config.toml
num_hidden_layers = 11
hidden_size = 448
num_attention_heads = 10
num_key_value_heads = 1
head_dim = 64
intermediate_size = 1216
vocab_size = 2048
hidden_act = "swiglu"
norm = "rmsnorm"
norm_place = "pre"
norm_eps = 1e-05
positions = "rope"
rope_theta = 10000.0
rope_fraction = 0.5
qk_norm = false
attn_scale = 0.125
bias = "none"
tie_word_embeddings = false
parallel_block = false
init = "uniform"
init_std_qkv = 0.0159
init_std_o = 0.00284
init_std_up = 0.0159
init_std_down = 0.00206
init_out_by_depth = true
optimizer = "ademamix"
learning_rate = 0.000223
lr_mult_o = 1.26
beta1 = 0.9
lr_head = 0.00357
max_grad_norm = 1.0
warmup_steps = 335
schedule = "wsd"
decay_fraction = 0.793
decay_shape = "linear"
final_lr_fraction = 0.05
batch_tokens = [32768, 65536, 98304]
max_seq_len = 1024
doc_mask = true
train_tokens = 553200000
max_steps = 8766
dataset = "wikipedia_en"
Each number is 128 + 32 x the weight over its row's rms, rounded and kept within 0 to 255. Layers, rows and columns count from 0. Numbers have three digits each. The size before them is the row's rms in percent of the matrix's.

# layer 5 MLP up, 1216x448, rms 0.0369, rows 29-70, columns 224-335
101:127113054150072054154200150106118174135138070108103172119130151127077155169109079118192088110106177161184130148125111109121171130169132150111146064161175143162151089101093103217130073164188082083121123181111102117076139120179103135169116118107063134160155171116107166161118125184144091132114133142181133118154162097078174124136125095104
097:120130112099134109111058114131237131113091100182107143121175119120173140183145122073102112133099127155108113158126136126179146099107056127123144124129106185149185100162180123139112151119131082185093076063091143127108167122117122126084129101051110119155116136145129180096044127142126114137119134152187147177141099164104153106113093150145
102:083134128080151198107136138156109114070112152135117134157133137136151100175128114118110081113139135073108169143137116113124097142117112096159134092113155122118088126115118163133190130085085173102116120181139072102115066107121128160112125118151153133165090107117101064103175193156120068157145111102127121161135184141170198111141137077132
097:093135162115080171116176157148165119139123100048091095081077104095141147088189120137099097135109132104104133128116131142107109129102168097091116123055155138107142115119168096138161136097088124093134157115109105181136053175151203140116133067093178092150164225124153115129105127135120135180107098164194122048174127105126092091155109171170
102:207192187139111132148146116086145131143164171156137129114106155086096123152122128101099155132135130152199117121112116111095138129070078158113178185116152136169088148094114102170182126136130038105104115141103137099106139167097129129158049096058120122082141137089136087122149111144151079169113140184124113071137184102102142088146109104113
102:174114200123122077113141114145146161139158138204111166137208091126152147121085177197155136146138118130068111138077143126105161114121169122167135094115067070088115184143105115119143124146092051145219043087102116080055134067155065119165094119157144119152063165139123118155077099080134132108071121139123066115147117043105114134141137113117
103:153180122131116144152177066133141102099135168142091163175164091150141124113138131143036096155193115057138117118148084098113162161112111131107162125131097117155150168121111110108087173107194193122109141143080042094121082098167188120128161108101136146102123140117077170135127108124161130141160102167138102197106159065128149158108106153123
099:157169085111091141147112102118106136196056135049147107151102167119140124090103073094136153123093156163131165093104160140130183105145111142154148110178142146148098103110133138089188156118118146135085106206133148077139122178147096108142152128136154118139206142143115131130148095115174160128165155181129104094111055126116204089152088124104
102:085122082147098228140115123153171110157132108170155132121167108093081131126153140141151028124129102131087126131051107120117135083152130112106099079160106138147213093175127106107131114117121107152105122036130144131131143150165212129131136067096107200122147181106101139102148139121111161094098187126143147133162086143125108170099165148202
102:183132140116104139138134132156140091102157101183170126121076134090147184113142097112165052149203142157147108116125154133174142182140172140099135119121144148091157103089119123120135147115160053157185128083077152109084156156156161150108110121101117145167163102129122099105130118129123064177095142106085135099144200125101121128156088146127
100:154180172140142169097121142135128137116089127112091160127098131140141131133133146135150102101133142140124159152157151167161114073102120114188138121111148126124144068158105115187183080105130149117111127139110213097154121111150108142088126117139119101137147157109117123148062097114128120123187139158039127120084147149116158138057134180114
102:126161163061141154113120116188114131167154142179109131081070148101113109178148141153177112115117162195093093095094138188052127173134085086098184090147112129070049146084127152174083133176157151195161130097122147144124125122148157097131154126130122124154146083173114107104124120096132113118135159161124127084107145124078122112092145150146
095:111109156146090149113185100130122122116165117179136135148134094126135128127120179106130127189181124176155110092104206101117106128159130142148144115089124174159165120135106160177114179176168161158165093101151135082154158157162157171094180094140144197101092155131154143134104194140073155143158103109154133103158137123165131104073162183165
104:137068114051108107153139100124144120074108164093140070167111159086044151155139166107146135133110096103194092104111171144107150173125174121151065092189087160224145115148125146158080108131097134119171136158121036118106107079101107045151129149119155092155120124170136156170136123097114168139124141123172145128135109143100117167128134091110
099:140119135157080119142103146113139144121132119120108091099107132054148104100166080118126086152129131164151148097108140080104101106115169189169146111140133111111162154141165106109137159125128131100145116133125129125100152117100137173146140078103072152077146154077126157120126119118160117114157086131076134133109080134065107120081160052148
108:169108127141097151160119150129149097092128112150103107137132138147138163132144141145116109117081097168138156125091117135123175104138130125143109164150133103155078189126133136099105126126084137113141057128128140157080161133124121084182137193105127149062217125161121129132183090117078109167119134120110198139156130071105103184162092133146
100:129162073074115159102136104173175149075116121052158139113115114152118136082153169192104117108163156108117143165089117166064149115169126129107106252086149094130154162157156155182164162099148196076180098131132084115120107113165216079151129131134134107136138134139149110105091119149145107178113108087177176089150170168084117056138109128150
099:123119158180083073099203128140144151180127119094143135101178092181126105111148098124130169055159100141111090148102114124121084135124105154200109119148140118121076107168170150101125070083074119158121114105138155117164119076160142149141133130105121122182110161190092082147128137117127086154125119123146075080185126071165138120094092154139
097:136124150166147150108111126110131122134100096131131074089167102166046116135164173129114046072035128154141118146106063125134132090155163122146147121094132046150098177136096110151143076102107091163144090115106127181144135133157123113139105134066093145213195128105123147087127144109123146177118134113164106099092128130155107096156143118177
096:099134120109114089163202167118132172079070132152126068092074169133104085148207122077136151098093102085153133203124200111132118124143080112203165128131142116060149103152147126159138138164100112104113113101213173099097104115136160133129140082119079184132145140106119129113168122085065140169108109137074140145108172116093096139165160138095
088:136185101183158168104111076158112155165149107178132066072134171127088114077115068142159141103049124105103130095091136137106112111116140158060141125112158169119125150085091114177101114151148158191159101173090130134172089154042132123130156133069167133214178103128145140115187168134082109138137150116140092151145154094152129113087137125116
095:143114102164089160127145151167111102137150167146126067095135083124134139126097169140135132115074021063184116143115104182078128143153146120166121111092134118088101185117149148133074161087196107119137073102158095106144119177067121183135183110123126128107156117133182156159121122140171152086077129130127193141082144122168103163065158130212
105:120157112130109126054095174134131126145149119138080160105157126134088136174114082118092077137123113103140106187114084175140148108168130151107107110178159123166141143116106147080124123129096097208117100185163192057146136128160066126122125144119112146127041199130111119135110119118187144088172138101132115157109115153137165074143133105191
107:100152107123133167138111132116134085122140138194132072139133166175110127141096078083140083174172167083070137138166120174126165103084143141138133212200074183146104114126088132130144099121100150117139165084133156177162137136103125106132133114135078097100112138182143085144105133130162061125158171166143174130107102125137149155161104108117
101:130103131098109164157187109165141097079147114186066105163084135084080126152126107081134102142099171144128130159043164160116172101103111143160205087144193135186128088110147111137117098136148122093124168066147128085116158181132169094157091121130168164144136131142106104169130138127092118154130119116108219182171150143147206029128151131078
100:140125127146116170101126166114124131097117096175158061152143089097120099128111140100120105105149119108069162143158054143170197177144099164080102141159132086083155133146122101070114137176114126147097179142097137126182167156143121169134141080126176163129105115115195174136068130131113129051163081102118175182092145081130163106128152095188
102:110148108090165136101042088084114096132130105170192128121138132133164145120110160157120105149159132145144107035144174205063141126123127122188116152013093160147063137122131106140169144130129123129136148171148144111088124119128126069103122138133070090088094120113125133116106125124179158094181128135184104115138187082106144107142139101079
100:112135168127136135085192174124161136138074082125170189111113097165186104102094150104130158108106104162124132132135061184108051141162134116133167158140140161126178133146099133142158083087105151174098159120128136136143145213135142091228077125177142140086136184050174108113079120139107135165132113177144077085120124113100106093115112118125
106:133095146144138097107163152149149155055136090188116089104137088096146126071113120144167104077194179091139098130127159125126117119117079145166135165076145109133112101131173143134148140158193108142188131178118147139091155103162083080152139053064169158104110126105136137156142138116118122135169098162145102158114124175144125154079157168103
098:074085118095095121151125086141138106075126089149108081155149120134122135185121125124102098099112105095130159120116128115162166100139126124198167179127103157104179060185181099124129103066116157152124141119179135130080164071159087110076147164094098119061101150185097136111092092107126182129128062147102120140112095130144147146123051146126
107:107061126036073079132191126140123112100120111123107158175085152115114101168148083139162107118159145136139156089079212149139175130069135164122071114117158072153123052142132104131154120159104108104132130163171173082149070099123133157192080120115103158119122106110116147179057095106122146072079105109120141179083163187143099143120171173149
097:132143166141148126126123132128105121121086149037140116144119139091096154108116086081070083096198107095189120102119159110129068129117161101091148113077122156092130177151102131172127198065144137138073126132102153141166108198143075163156111074130132129095130128112141163126166149137158144093100097130088095133077165081152106129182154160128
100:117096079133185099125108127116110089086132098090142128113139112131085171150140071141105151104142127091161082108177098141133115102149133187062151138118196132107153123161142080136109133177124134102136124127115167164136107154149065147182117172127130116105099106137099161125122120110110130104156140112147100132128114123140114170117117132092
099:102138127084161130087153075088116163123137166166161156107129121155070121181123111127120144165107149140153124076075141114085151166070135104123139115144093170111122122128031104170170133152175102146144116104132142112069137138236105035113118091196207132126111118165106116148171148115157101111119154126122115103074106193091148106114171121123
098:107169126086137106124099074130157096147129107116150145084106079115131147105116173162168091082160130114095104146074109174151153059081105112152137138088149108149184101134037112251160055117107091150158126101106142112174033124075137186133075115145152105139097111136151202130079152125112125141110129092112139135139155157145078107161111116161
097:093119143061175114124123118103149142100148125169158107147168097179135126167139128101200162157148139141142107172156083070078146148119114120174073096158152078137161124151090147037055128090134059096124146221099144125151147128126116149116098103148088198114122127159138116143162191090134196151128105112140111135097169133148115149150117108151
095:190098109124122144100096169100165048132108119094118121159092133067125059230177101156138070141111097132192136115150166108094152119174101171153129101154114118124114135089170058037165136156106163133103152198154119131042130105133077146187096097040113198136147157133119185118133129144117134167123143106173196144133119209098067094133161095136
095:125154186161124091175176071122115101155085123080121102075088125108079114072161074182115088156169188146148088148069136168133126162105128143125171178147127141132088199144124183203103150114067145097089123127111098141086164102153082157142190119106114117169132227103133115168105085124143108134152140141077121161148112050110110098109113177077
097:146119104152175083163142099153137149097110118039129100089125147154210122105158138157150137112144121120117127141171102114145121151154140129176136141168159161162134104140124113081138130138169180155102093102116169170167128151144163115117135110090138142122148164031127188089080129124098132110147086179114174147150127086199109150109097159151
099:073158188106107214090129105132137113104129122183149072141110084206025141133118122118102124172114130043090123061088122096141204127101111136212151153142114154083080110153102103090187135104149156138096132151143146157096161138168181132130148115129181139082144068143142083144115157105117085138102151163130114159087125104128122125182115138088
101:161101187127157186100151061105150132109152107165137169109111213111107074150135142137147119133086147119176127065069105118093157117075134140162099142192143106184137168135144113108132119070092142111168134111163103068171093114117183092157129103149101129136161185148162129065113112127152111081179186132181135151117163106148112154158135194094
099:097143142146157149198115117100134141149159099174073158141156115179153164092189062156114105162155122085121152181112084122172111112124148143104134117116120152086127127109099133085176130115158132130161124093079093132175075133092140127093133105165129157124073183106137145096112099090147074127095098169100177146075198146155085089226151116144
# layer 5 MLP down (transposed), 1216x448, rms 0.0369, rows 29-70, columns 224-335
104:089140144140103105146171115129143142081082098148119127117128154071064078116152164106100084142132165093171156174141046098128136169136095165052125148134119136090143156155125132178160142136108102156135182148071115084129189133130139155070078125205090173134082167069089152135131118129133117091141128069109129138137144074078135177132096180093
097:108112100110171160092097107141134162100150123119093115151143145158126180111172087145112080113088117136143178117144160133168162143140138102103118103141054064129138116126155110122164123141115114187162114109129229114132159161143108127088080093153163170123141065120181156087175143181214110137080147087147095071124165143109096085136209142080
097:129149089109080100101122137087106142153078095101148135138067145167140097159129184097135103091115127147154103127155050160147120185138145131117113148167112117117141203121127128136180157114129123171128094188110103124123118087135141119129115124176120077130116132141065113107171169119097072123142143135130146124133162113157137057128095148133
104:190135034169186189099158178099126134075185164139132190136130161091120165105126155125119129115207121114158118066110108082132136161136114248070134159183063137117147216131093156127153192138079127157112055121126143146104168163124088115142139158159188136111169140088208145168183164114137094151125158138106112171128096136153118129221108165196
101:101147151143139096126132098143139110174117131138121144107148101135046128126101112139122122155143126164125154061114144116112094122109081045159144185135085109116134115135075122158135142074171185117107115119085095114083113095151138178116134127151147101077124146126175136163139120137185099091150153141085111091149031138103125127142092111153
094:141110112138146114118139162131170177123154138177109127116177135132167124117165151147145111137126141159124000151084090159124156135128168143117127121140113148142108175130107041115132054132143104151159069103101163151089085152156118057210140135138096120135123116145106146121115133107111097079122160156135142118118113094163157161180113099181
099:116140148088133114150110086157112146126167107140143098124104101083113102132176145119092090196120181121158088146064087064101159101081143059105117168078099123077161133138107182145060204126134150157085117080153122107103141132097107118143107121175079126083170149119067185178119112129120107116040134139090008164120144131128094155055112136106
095:126126110156087165149096095161147102149126122080082082230102130118059105088108156162102155126139102107097145140137116077139125130118120117198094114114116125107157147149115107087117090117190152121160138076122139086203128145074119132118176090137147150129125150133106135147108057129233140143126159210121133067127130093178102142101085145120
104:117162159102115100148088115113108084133127081154126108173133164146133072141172058107115192192085169082111134145131128099158138119117102139136138183110130169160086201099152063052170190165113133094115153122118124101154097150156086135142206123164090121165106081155132128180146147115100185121101105098141167132189151140087125064188107113120
102:129127150145085132107139170083134127117144118147097122198135133119116143134120165124142130149102123098126175119121177116125133147083108205137103147128128076166105113135106150153118131134167140116095122172153144093127082213143106119140147120103124136225144108161146108105121175172148089173122144217122132149177136097150110138140110126141
100:214080146135130159100098110080128118076116119140135151133134158094102126180083094102141137120137075160118070122126178153105102130091161142172072104161127127117180173124154141105130171156107080145171143132089078147126095173150073122109056152097115106086167161161128125060151133106099147089131130151106164136104136120110205091142125115057
094:115122148109162114124147141163137158092111207144112135102080103123101100110136155121128040112151211134169110135095137131107122115079100193091166129139098107075120135127191223066129151172117178164140137123099114176151113157131184175089149106154104111167108107098095128145157115120146147142152166116153107098129169204083096076124140106136
100:107108123210164103185116104148100194147158134147139094131088145108120112124095079160081099144175181172144103066154185132114094191132166156098141116129081156117212130135124115127090133119119094101111059188124147142095122155105147131144124127106163090151093174131148121205171163159136103160112133071131134109131131139059148139124080064132
108:104123086077070212108110053175070152172150149091096117132161118160113128100142136105142136157175117129141132085147148129139140111122079043142086144098151120161162134153168132119148062149119202072143126126097176082144105067092101096136127146162079149174141140159144125170130150154158090137120141127142134109160183171144132143172062140132
097:178155200156118115163091097105208186111078189163134232154094163108146145160181123113135115089140102090161032106152139109104093186116115155123116140112133187134144140150145105097132117128135162130097103175127147098133129150128139166092155106169105123056075140132158098096106093173111069099143180087103166127107107146130096053214136087140
108:111109133130150152118126121051162066166148131187160141070157176128149124103136137137135086154094130075157162166046124110101167128126086129106108155127115148165144094136105147087107140171127104087103171140205156138114132153090142121202124090115141142170127093073153113118139106098110156092110105056115149160090091165108129124108114178209
097:163077108230148087129087093070124110145077105091123150136107145114152163095098109122205177134174109177115119084172115096157136177158166117143209161092116116176087099116075114153110147095082078155080120142135102134148177143127100187134102189119146129095116136100086117115129122130132148080148121154118122115138131151124144072147119156194
100:063113199096109143143092089116119191126102130186107119147077093086125145087128144109135166090097088124138126161150176087163150150100127142116135116151115078118115062157100113089143070149114124124187148166130119096109183185089107132144175131129139116190128106121100044201216144139186118110122171109116149111137181108116105146110083156147
096:106132144150109145147198173143165136073153118126162113132056156106061065115145149151110074166129211177123128138087109103142135111086161106092109134130117108131079209145139081100080131089167124062103165124123123080152115091126209108116153100142101153089123174075116143144049108067151133095134174126156035105116118147145133081147147106120
100:144068181116138129148138096172111176121095094098156133123113156144160145167033126119165115105153112168110111129151117148095124177152090160074108162106125161152129131146147154184126120097162143112164117141206147117133114146139154133123129162099117152151115153120133156137120106108136129080127104114109100144104090138123110159173116131101
091:151116103126194116130081163121088079128140069172105113130104090186126085127123063126102141120125117189128191156108112110158142111093132161095208128186121141154100135135095079157104171121113117132144119169156204118138065194143200139096139156064169144154147105091110161110201108094108169080100127090024116156156134127149157109148090109154
094:128128116149142095097163187094087093166157130111195120092137092063141176186129123136143140087152107140110132098145101125119138117121156023164123108083128127129112100104122135148120165139198035173108143088120098108143171148114205182167177103127194144149105172145165113167170146174132072111126204161129198121121119110110147198137112109136
105:131121106106160097133111105091079115190124162109147090166094109148170145141090176155105150142138118141120107140089126167140220086138097194117152095135097087094145114105103124177082133138028096101124137066167121114145109111124150166111087165147052191141137100159136062146155183154167174144141148117149100154133132156094136112114115125164
104:145120127139124122121086093082103087106189101128207110123154157124091134100075182123186160099124156135103081143154181061094142180162086145128045134093114160139065141161075146129164130145106132127147074097100114100089140094080110192172175167147173113125101129124108107115161172185154052108102080140184132121116124096173110160140133129102
108:143157147135134123187091096176120156137100173159137129142116118092115192084105120165147103044079135144160155133126183170145104146192104219133159148131119108154145066154083125095137120103116160068110108137175140160103130148101145166127165146132074134124128128049170152122162097115143086145124171111170121103124197164101149148081121133116
101:090132137132113171111099170147151153071134126161074155143133110156088157131158154094166168114168142138138027110094060091123148107211090061191119112117089124203089120141100070121104172125037182086140109152122129162157106176181124136106156068167091120133202125144182147127103149128151083170129048091095117189122110154186132102194128098104
101:102114162132154099141130108131092092112188184115030131110174122142165084190124073107154164125142163134090063131150114147153162146119127077103123126095142141117145067071138194090147088109155104143148168120146132132153164179097067169192192121091096104126089153150089106054118113111095165179148133091113096147156124120159193103126161107120
106:091162117160131085160117159135097104218063122152094138172113060184095122119118114110102116110133101162108180120135073151088044112162116136116177085142128156117139153098126115061120145111143144135157131073095132148120112161131191160168074132175126120118059167134112069117124119154095143164147105075152099117136146115059136109119150098140
109:165157123119171115158135123173169087129119141131140094203107108144196129142086171161112158196199119135108143142144127132070110146158131121116103160169113090169127150173099174072210117123056154146120155164132107119116117098081099111137069110159095121152159165111137151132140194153014134133172125173094119146161135112108177163137128108074
097:162115132155168097090100107135131120138153130089135173129143109115135176109089098165102111118171132100190111140097133118123181144127132012141109120101148101157109138066187104107092130150106079138147129105110171133185128141115113155148099157188163115173129127090121068212157086113064087100141145133160164152140149129174095091146123074116
108:109091140132110123096176152079169116120156182114098059183157158125132099165175147122152111157110096090161111100142120115129172126125143113131092122118091121125121118160136123094172185151159140167171072060101088138131054178137144150164119136081160149092087146139095073090106104132154173116111098124174127177138109146120146125176170128145
100:182156143083136151219115124144076128114132087140166123092149126096147138124098092117128115174118119132148118059123095163154111141117077000078110154138113155088129079125083115109114160148155113151167094121088130139121086146143203122129092110129144136131171175164150182135109072160128052129107104103122086072143127109139195060152097134136
100:168106088149174156084150119122130090116093109164156117105068040138125103062132140119088103135072163135097190116120120121187112079137142064115142093159129137175068159119134131152109124149078140106117129143088149142102157109131118138094134188092084137175144093129101111143112153110139193119108081160082183171065134174130214130103131105125
107:161130184184059169173095074122157098155132121200187112042161130116149113096161129070158139058150174101152209095102148118148153122076055097143111104157027156104092161133138151134101153126157063130162057171117113132099135113095107124120088112128154099168182104136129158166091133071120109104116149061151080081109144161152138128137118127122
088:136079108137149125128114184133118165151159141099165154118117185109150112136101089125135173148118152081091042150124161119099170078069123229133117083122162060141153126124225112113108145124107096096130139175151128121136138083138119082137111140158098100096106140157162132110103113106139055095119145102183154075157166118115145127109099161105
101:138133216182155132184091172073143081157100126105126118153175090121165146121105107114171170129115118115121130162159156132130094089158145108122133120105132158156042130128077097188076132149136086198087157185161100154126101142142101131078076121054049154121122000165115116175175153146048116146109158166151156164096106108160131143170100176078
099:077116155147125130111085127077189191130101116164111105146178103127071178092119153177188173143171191131141061151101112159126157073092114177142121164039159154218121163150089111135094156162106095129170064092127090101209065181095164125146154115135183128153117100125164080158096134161175153118106131149131111167139136139168146197137097164195
095:126132117095139109056131112126142134077184163158128075157124121161213149121146212100125139108108114068121051094150166110159077106119076255109081152110157106154100076145157148142148041153113096138139120116127115080161161147150137143073106161111151127131085171186199120147105201130171104138113084145125164170088134152132102128145110155104
100:125107151139183072135092164123121143143164198133121121129088108109124152062142123156146176183183137107083178145098156158143134127152128096162100075121102163111146169152125167140166140158114111114118047149138157126121134108107118078066123159156113104120149165166146121119107109108165095114126093160164150147136113120105128083196143112092
098:121106123129099143074134138101111069200108085152148079092159101133159177099117111187173088125121159108109221115117201124122107107138098200140169146156104131059105186141088111083053163141163178130083124089094140100185097135123178147155144105156087129152144133140096102099129119127129102124126155111131102161077183158155110085092169076169
102:055182122137119164106105106144121142089110119093151125129116116125137139146093151131124144144133122126068090119177127139127112157083101092213102156132123168114078188125125101066160095083140072123178135163147144070115167146111116132124066144083209137113124129175171131112127122125050090094122136151088165173099129130159135140121131104127
099:111091037143115135097129123107152166142162139100101115105126084071146181146100131157149135092162120122124145118160161142160164113176138086100126074063125074137163120103100167176172097142151158151135084118170180092101180204160093118123103114183145123148123113161121071127160182116096165163144133102090075147082095108112149119146143137105
# layer 5 MLP gate, 1216x448, rms 0.0389, rows 30-70, columns 224-335
101:114090121104115163084066118118097091090062142125083141160154078091156133137182119119126143134134165150122131051154124151181146107151108126141220096087115133140150141166138084169073144127142085175090083136067153124109136216125103111106122154048113110145056105133108199128123122142135146119177125085195122148129105088185161090084132144075
098:162123099145172107185108138163119106113188145190113085147135079138142125145121121163135168155102108162160121104118094070163152069134099122194116134128101134138150121157121135113093168144115109124134102121147145159134188135162087140115149153081112159139131138142145161169086101066159171117131130167134106119147085083135138196155157136196
105:167127115167099107100134186116137133142177123102124155131135160096130115174187125101089134143128150114142127100093165120126091114104137123133114159180100133120127133044100125089149110122131131091143133167092080153094126115129144153163133134121109128144100137132185149131140104124078100098078133079148162114107136170106164134119197059116
101:126126197141104180039128163087097135114179107168162187115146134084142104150086114156103120109125102126121125072157086112175137121195102126136137119170210134171130096096175093074142188165147121146168132163128157149181132068106158114143132141143107134090098133117155135117082094132084070148094045176147132105166131092160136119148189136114
094:112108080188119161201157107123116101134062116088148089098148136090124119137125058087109161128115144149158134120141086134097150100138145142148173089140140151122089107127136120128134184144050149118060178191145145115171118137100157180090143098128147131169210110119143150166109116161128150170156141120108163108076096164132121128121138136096
101:155082119163164126080126119054138115169154104157112144127129117087188074058124197179151122145094092125190124087145125162113083097151130146129168107096118114136151155133102059160114125136168196120102181148105110156101115138164140108095102132151081190110129127100100199131152119091114110099195184146115168114147133081145095159082091100103
099:159136126153121122177140092112114144147076106106138070083114134145183161139134049042171175144091169168138101140123106113120175147154175156116126139123162148140047122102103153119135198116100132187112165178094045106141111133155110116105116127138096141083122144161096091110162142093169128114111134114069112117117079077168133144158094152091
101:157098159122078175142148051114093121077148164150138156021144067139145129162124145132112123103195103100124120142100110052115138146123127128110178132101154123159116111159083130167083113120155132146134130187064139139108137104145130141153074081084175100166164100062093172175107160111094121092111149125099146159153161128120147173130083132147
105:120140072127226164085148105112133107110109174090153058124153074076102132126155165136127141176121099095156102123123109167100076186121120138152099156161119155162148210152155080127129137122038114150179159166158134132155080161097176167065114184179083133141126179120139199137176131120097149081122111125108161138110101119184139163095196127099
100:141145093060131118100093070116151116079123135075089146162136122099165133117201111145123088098110111132131105086159120118091061150159095102102088161134156091112146128098118088112135163130129155148116056127095163120108098130074144141108136151211113101152086144116170162127152151115087145147157133107097099130195184125152129000212145120110
099:131116135153115094180153126067105100072124105107156103199140107134123154110128123087112140131127106097182077148140113121136154181162198179089043140149179128161163114173149095145124163130138130127127141102061086095159130129112131178124080134115089150074114093130116213191116133105081155169097155098118103115180103120118153114112136021122
096:126075194140150139068193080097078189140100102168114096145105107096166095115133141176155082060157159114155156111124133099122110093122121166164104124129076145149093109114093070206094029113084121143104177161175125154124146112144141100190159161113119121126155090130126108080133131109190134077132128183136198102128105100087107130163118123135
107:186072140146066091110186101139145146109134114141122162131151112093111184124118123125160142086153168089114135098164161087106141103138094131160130084141203093125109141076136098183150169214145051099147099140103143116117135157124088119111131106098105101154130074117111139123105102103135103064087161143094122113105110104116172170091147173106
095:115167150155062149135079121086129135161156184160126113143125151144148151166123097158182066124069161144168089153109149166150116222130105124106115124187092192177143170146106120108143095143136159134173143139094120160118097165107111147117164119118167115082095157097111116170134087108093069123107156142131123126109098163156129183141103129118
104:117106116153054168138106118087140068122151025100113108116141115131113139148187116122112171155126151106124122127094086138158104075151145096139174135106209104064165146082113138142086149160158126105102094070132123182155131154090146172106178111091115124157119147117102132153175138118088125095187162154144102143187146164077138144147101110097
096:065159082055123167152132128140181148073169160167204115131149091134018082150103184133104111133162136086130101112093148126090121142105117139101081119128091148139143150129148096098178161167213184123132148109134121117134117127121153078150160109120142178116142141145158102114094160137199168121100179119128206084161117137083151161144078074147
096:082086213189139094134126101107077136117190157107128165136112099109176127104163117164157163062164115102123145085096131160134161105106168121115101117107079114122152159116097080189142084129119182092102120074135180117164178135079137147117094163136168138108135173159106115164071059081106116176169111154192133123147121104126064165119087105102
089:143186075078134154133142137111099111081152143105197151139159152109104114141108083084117056183136141148162089118182108144138120112153126159123017167098171114166153173064092102100112141145075055143131108159075093119061137131147071115127130165164087130107148099137098193197123098100086121102097172142141154127119138118108097116105138111106
092:144089202067141122106101154178106128119126039069122131124170079147143144151108147129139105132149117148144104081120099106134160164164148163141137106095092124105145115151127097121106130097150082134094131120152144130131147164130065232095073061127147132096132148154146135119134172075091076139118140118057139088091177152146130117068151171107
091:130068163135069168156093165056137078148060158097078151185146088097122162127118212103124124151160106138157078163109076155123122190115128134145128152150139164111090069133127128133158130100157131140079102134091110148127137193123152132144130141182080158082105103118136153172096128083173148078152082152112115155111082125138150202149105144134
099:204113081126132131165183070047063112172119144132146096080073120133100144142179107143137110126089149119134126127124110106126155126098177116108162123073124131119106115103137108189133098187169078134092142084125153153186115162092181133074182125183147105099166119100096109129092121137119073176130149143140124125099147109115094137062085142112
099:144123135155151100156237097091115186158094096118113162051166142136120159150161068084091066091113149099162101149080121153115118144143117122141151103162145135097096102097113151144108114193153155174145107131133129113106115057181119159120160104082156126070082172122094130153166134125142130137156105108045133161096126100177106110128099142162
109:138023124147085100119092125097112146109098128116131138058156116097068127124133142123110103105127151123188089099070029048139098113153141162146155154104130179156064135120126114126095088178163122100105203136101065099070140108132146175111210120084144178100159160077070163149199144096137136111160134128139135120092102102094124106096146071119
100:187166153112123162133084204095103174165148141129144121093171114135121131158131091100111148125111131183116110156157067120120101201126106136100099177089113161184109143093078104161133141161101152103124125141085161165153159125069135199110184175150133111220185169152107206120141155112078123070095097141127143141129147097130125096144150079185
104:112132106172142164161107154137112104103109129079103162141147050161102147158157110159136144121153110169170117085114123110093118160127113150181133164157166145129171061132081099119077110148093093159121130100032081164082128120104097170156128131037092142127142137109123137165175112124104099114106168171120172130178120097157139150120182133116
102:118110150112115133124114129116046165150171145169182092126094158127174131134151053087140163136130117107157105142135068109092111166098127127110106116154136236109122117116140072137162153103145122129127151179097117148118171168084065145138249091086109167178168147176084133091127153091140101151160132122120118142140134120086107102155123105123
105:181163084161143107108089111104126161058148134150105131057097149106052107079105089153148072109107114137132080086142116115173150141080140128189131102152100205147168106117144115152074062118139112081138104185147124125103134101093078126165159070117123068143181080158091157154121103131141115148096148153091133115181109086101074095125102146169
111:098118113146091075094158131085151095081175180141148119237128122144146160132115191158199195131116126087167125136145150109091144122112152125150133114164135153096114113156139105079135053161144143110152179191161134139123097090096137120158107100131107149142165131101140149119144156102108165146175165132131123125137114079089133179094134146105
099:107183183139189134136160094129093114082164135135131129110104137071136115121157089093141153115164133106106138136129062144142124095146145115136148134143098151112124106066051082137125145137152189153143108119099156130113145175116135148134178129026111123100106139126120121138140145135130158104067136106088157097142117192130126117146108132090
106:102113148135114110158153106083102103131123066108157135082148103144100186092100115098112160141119141187174116075142177119166047107152159154110136100133138120131124144132175113116091098105134092112161174177094126160121079117146115123099095108174068124125110124102107089102122091082141136110131128158116111126159035162128064153107159115141
095:099140132118173088051174062061138111166109180115121083104174133120084154144118111102113122117152105156081129149126116081083128159137188121090145142091136132144030115186097091231190107170167116109124078195144114127182150153057099166144193157092134079089173086181117143152109125064150162119111141121093137179089069127128132110142107120191
098:156156121115159159082090174037099123123130116165144111086173071120151111077138200142152117146061093151107124151067054126222127094146125119154145173154102108151103179117107123144122116154143162085116141182106146150117124112119140182048193132133110085172110163108110060085188163102154160147134104209141119174141094145158165141131117143152
107:108051150138153138142122140136153105145162132103098145118129123088129171127103118110126133121146163150160138162131128156224145155110050159124113117136065104129104160114139099187098125093112122171161092141124149085213067116093103135118112199142133105165125127107158166162151119138104144148075116092139119161162046130178119102113144085119
098:098110127101110130120154132121165163116134122122100143157178145117134135175157114127157165123101116061130129078132166112097094114127186135125074142162135030131151133120144137122102101115131130063199140155110120138142150121150096113178100188167112105129069140091149121192135092075158091106153107137164179118127131103074151146110138145135
098:126118080134151137153130157073111095142110170107147168191089102084152144095141110139114172135140124149115120092108077121137115153189180144130162079096066168127057174098098073155152168106152114104114134139120060111075095103134103089051183165131044109141154069081137151096162114151116127141123104136125112178150118119116122084112138124081
104:177108165135112086165121137118182124117137122178153133147143135048119165057102089071124180170155124136146134120174080123108105200128102127156154119108084146155154138155174098172137092145139204149164155126146110103152166124069167133074157165197170125148201128136081108164150086133122153170113157121126174118139154140131203185028097161109
094:147129137119129132051147173113157139109121120135193194109125095167193146156118120204114174159147112131146100133140142147160141122115091152133076158130086120163123101128146120082147148140182089136170134115103181127138129084117132125155089103091149131148144120155102104155146140117120087173175132134178106192126091150126079160107109145193
097:104093065179167162159098128106100090043115138102080114187184136107089166135185101121106126116135116190107105074094166112066125155114168142149124112134086118108132158146156137066163116146152095154129137094158144121158183120142093180137135088125103071123173189174181113114130129105087061108131111115101152144184058101132114130152145114090
104:111163143138132143079048160128152085154142105133161097170126063106190093090129096148103120138131156115124120086201141122199110156130090113153126188110154144135134122069120085095150140162094132148084136126118094151153170147060144217144160114089129170095119087102166134108185130107116151101128170110098105134127141142123171145134083138088
099:191087140140173136082114110072116096168140140163115098093102084084086092082120143172170117136105181107176110071109127064116111106125109133142083152107116136145143153153137133203109169186117132105173082120088096123079143127157099154135111153111118077163161068116150083154145127144122135135155148164171143123130127156084158147141136110134
097:162108087151091150147093160085119175121136098101107146155140133102127135090095173123092143095167098115167141116151117165223128135151181132074184141182101159210177131056128108105171143114068071116132090137125113127105169084125127149143146140141103157123125113125148115119065157113123200121134098180149115128142133159167160170055078132122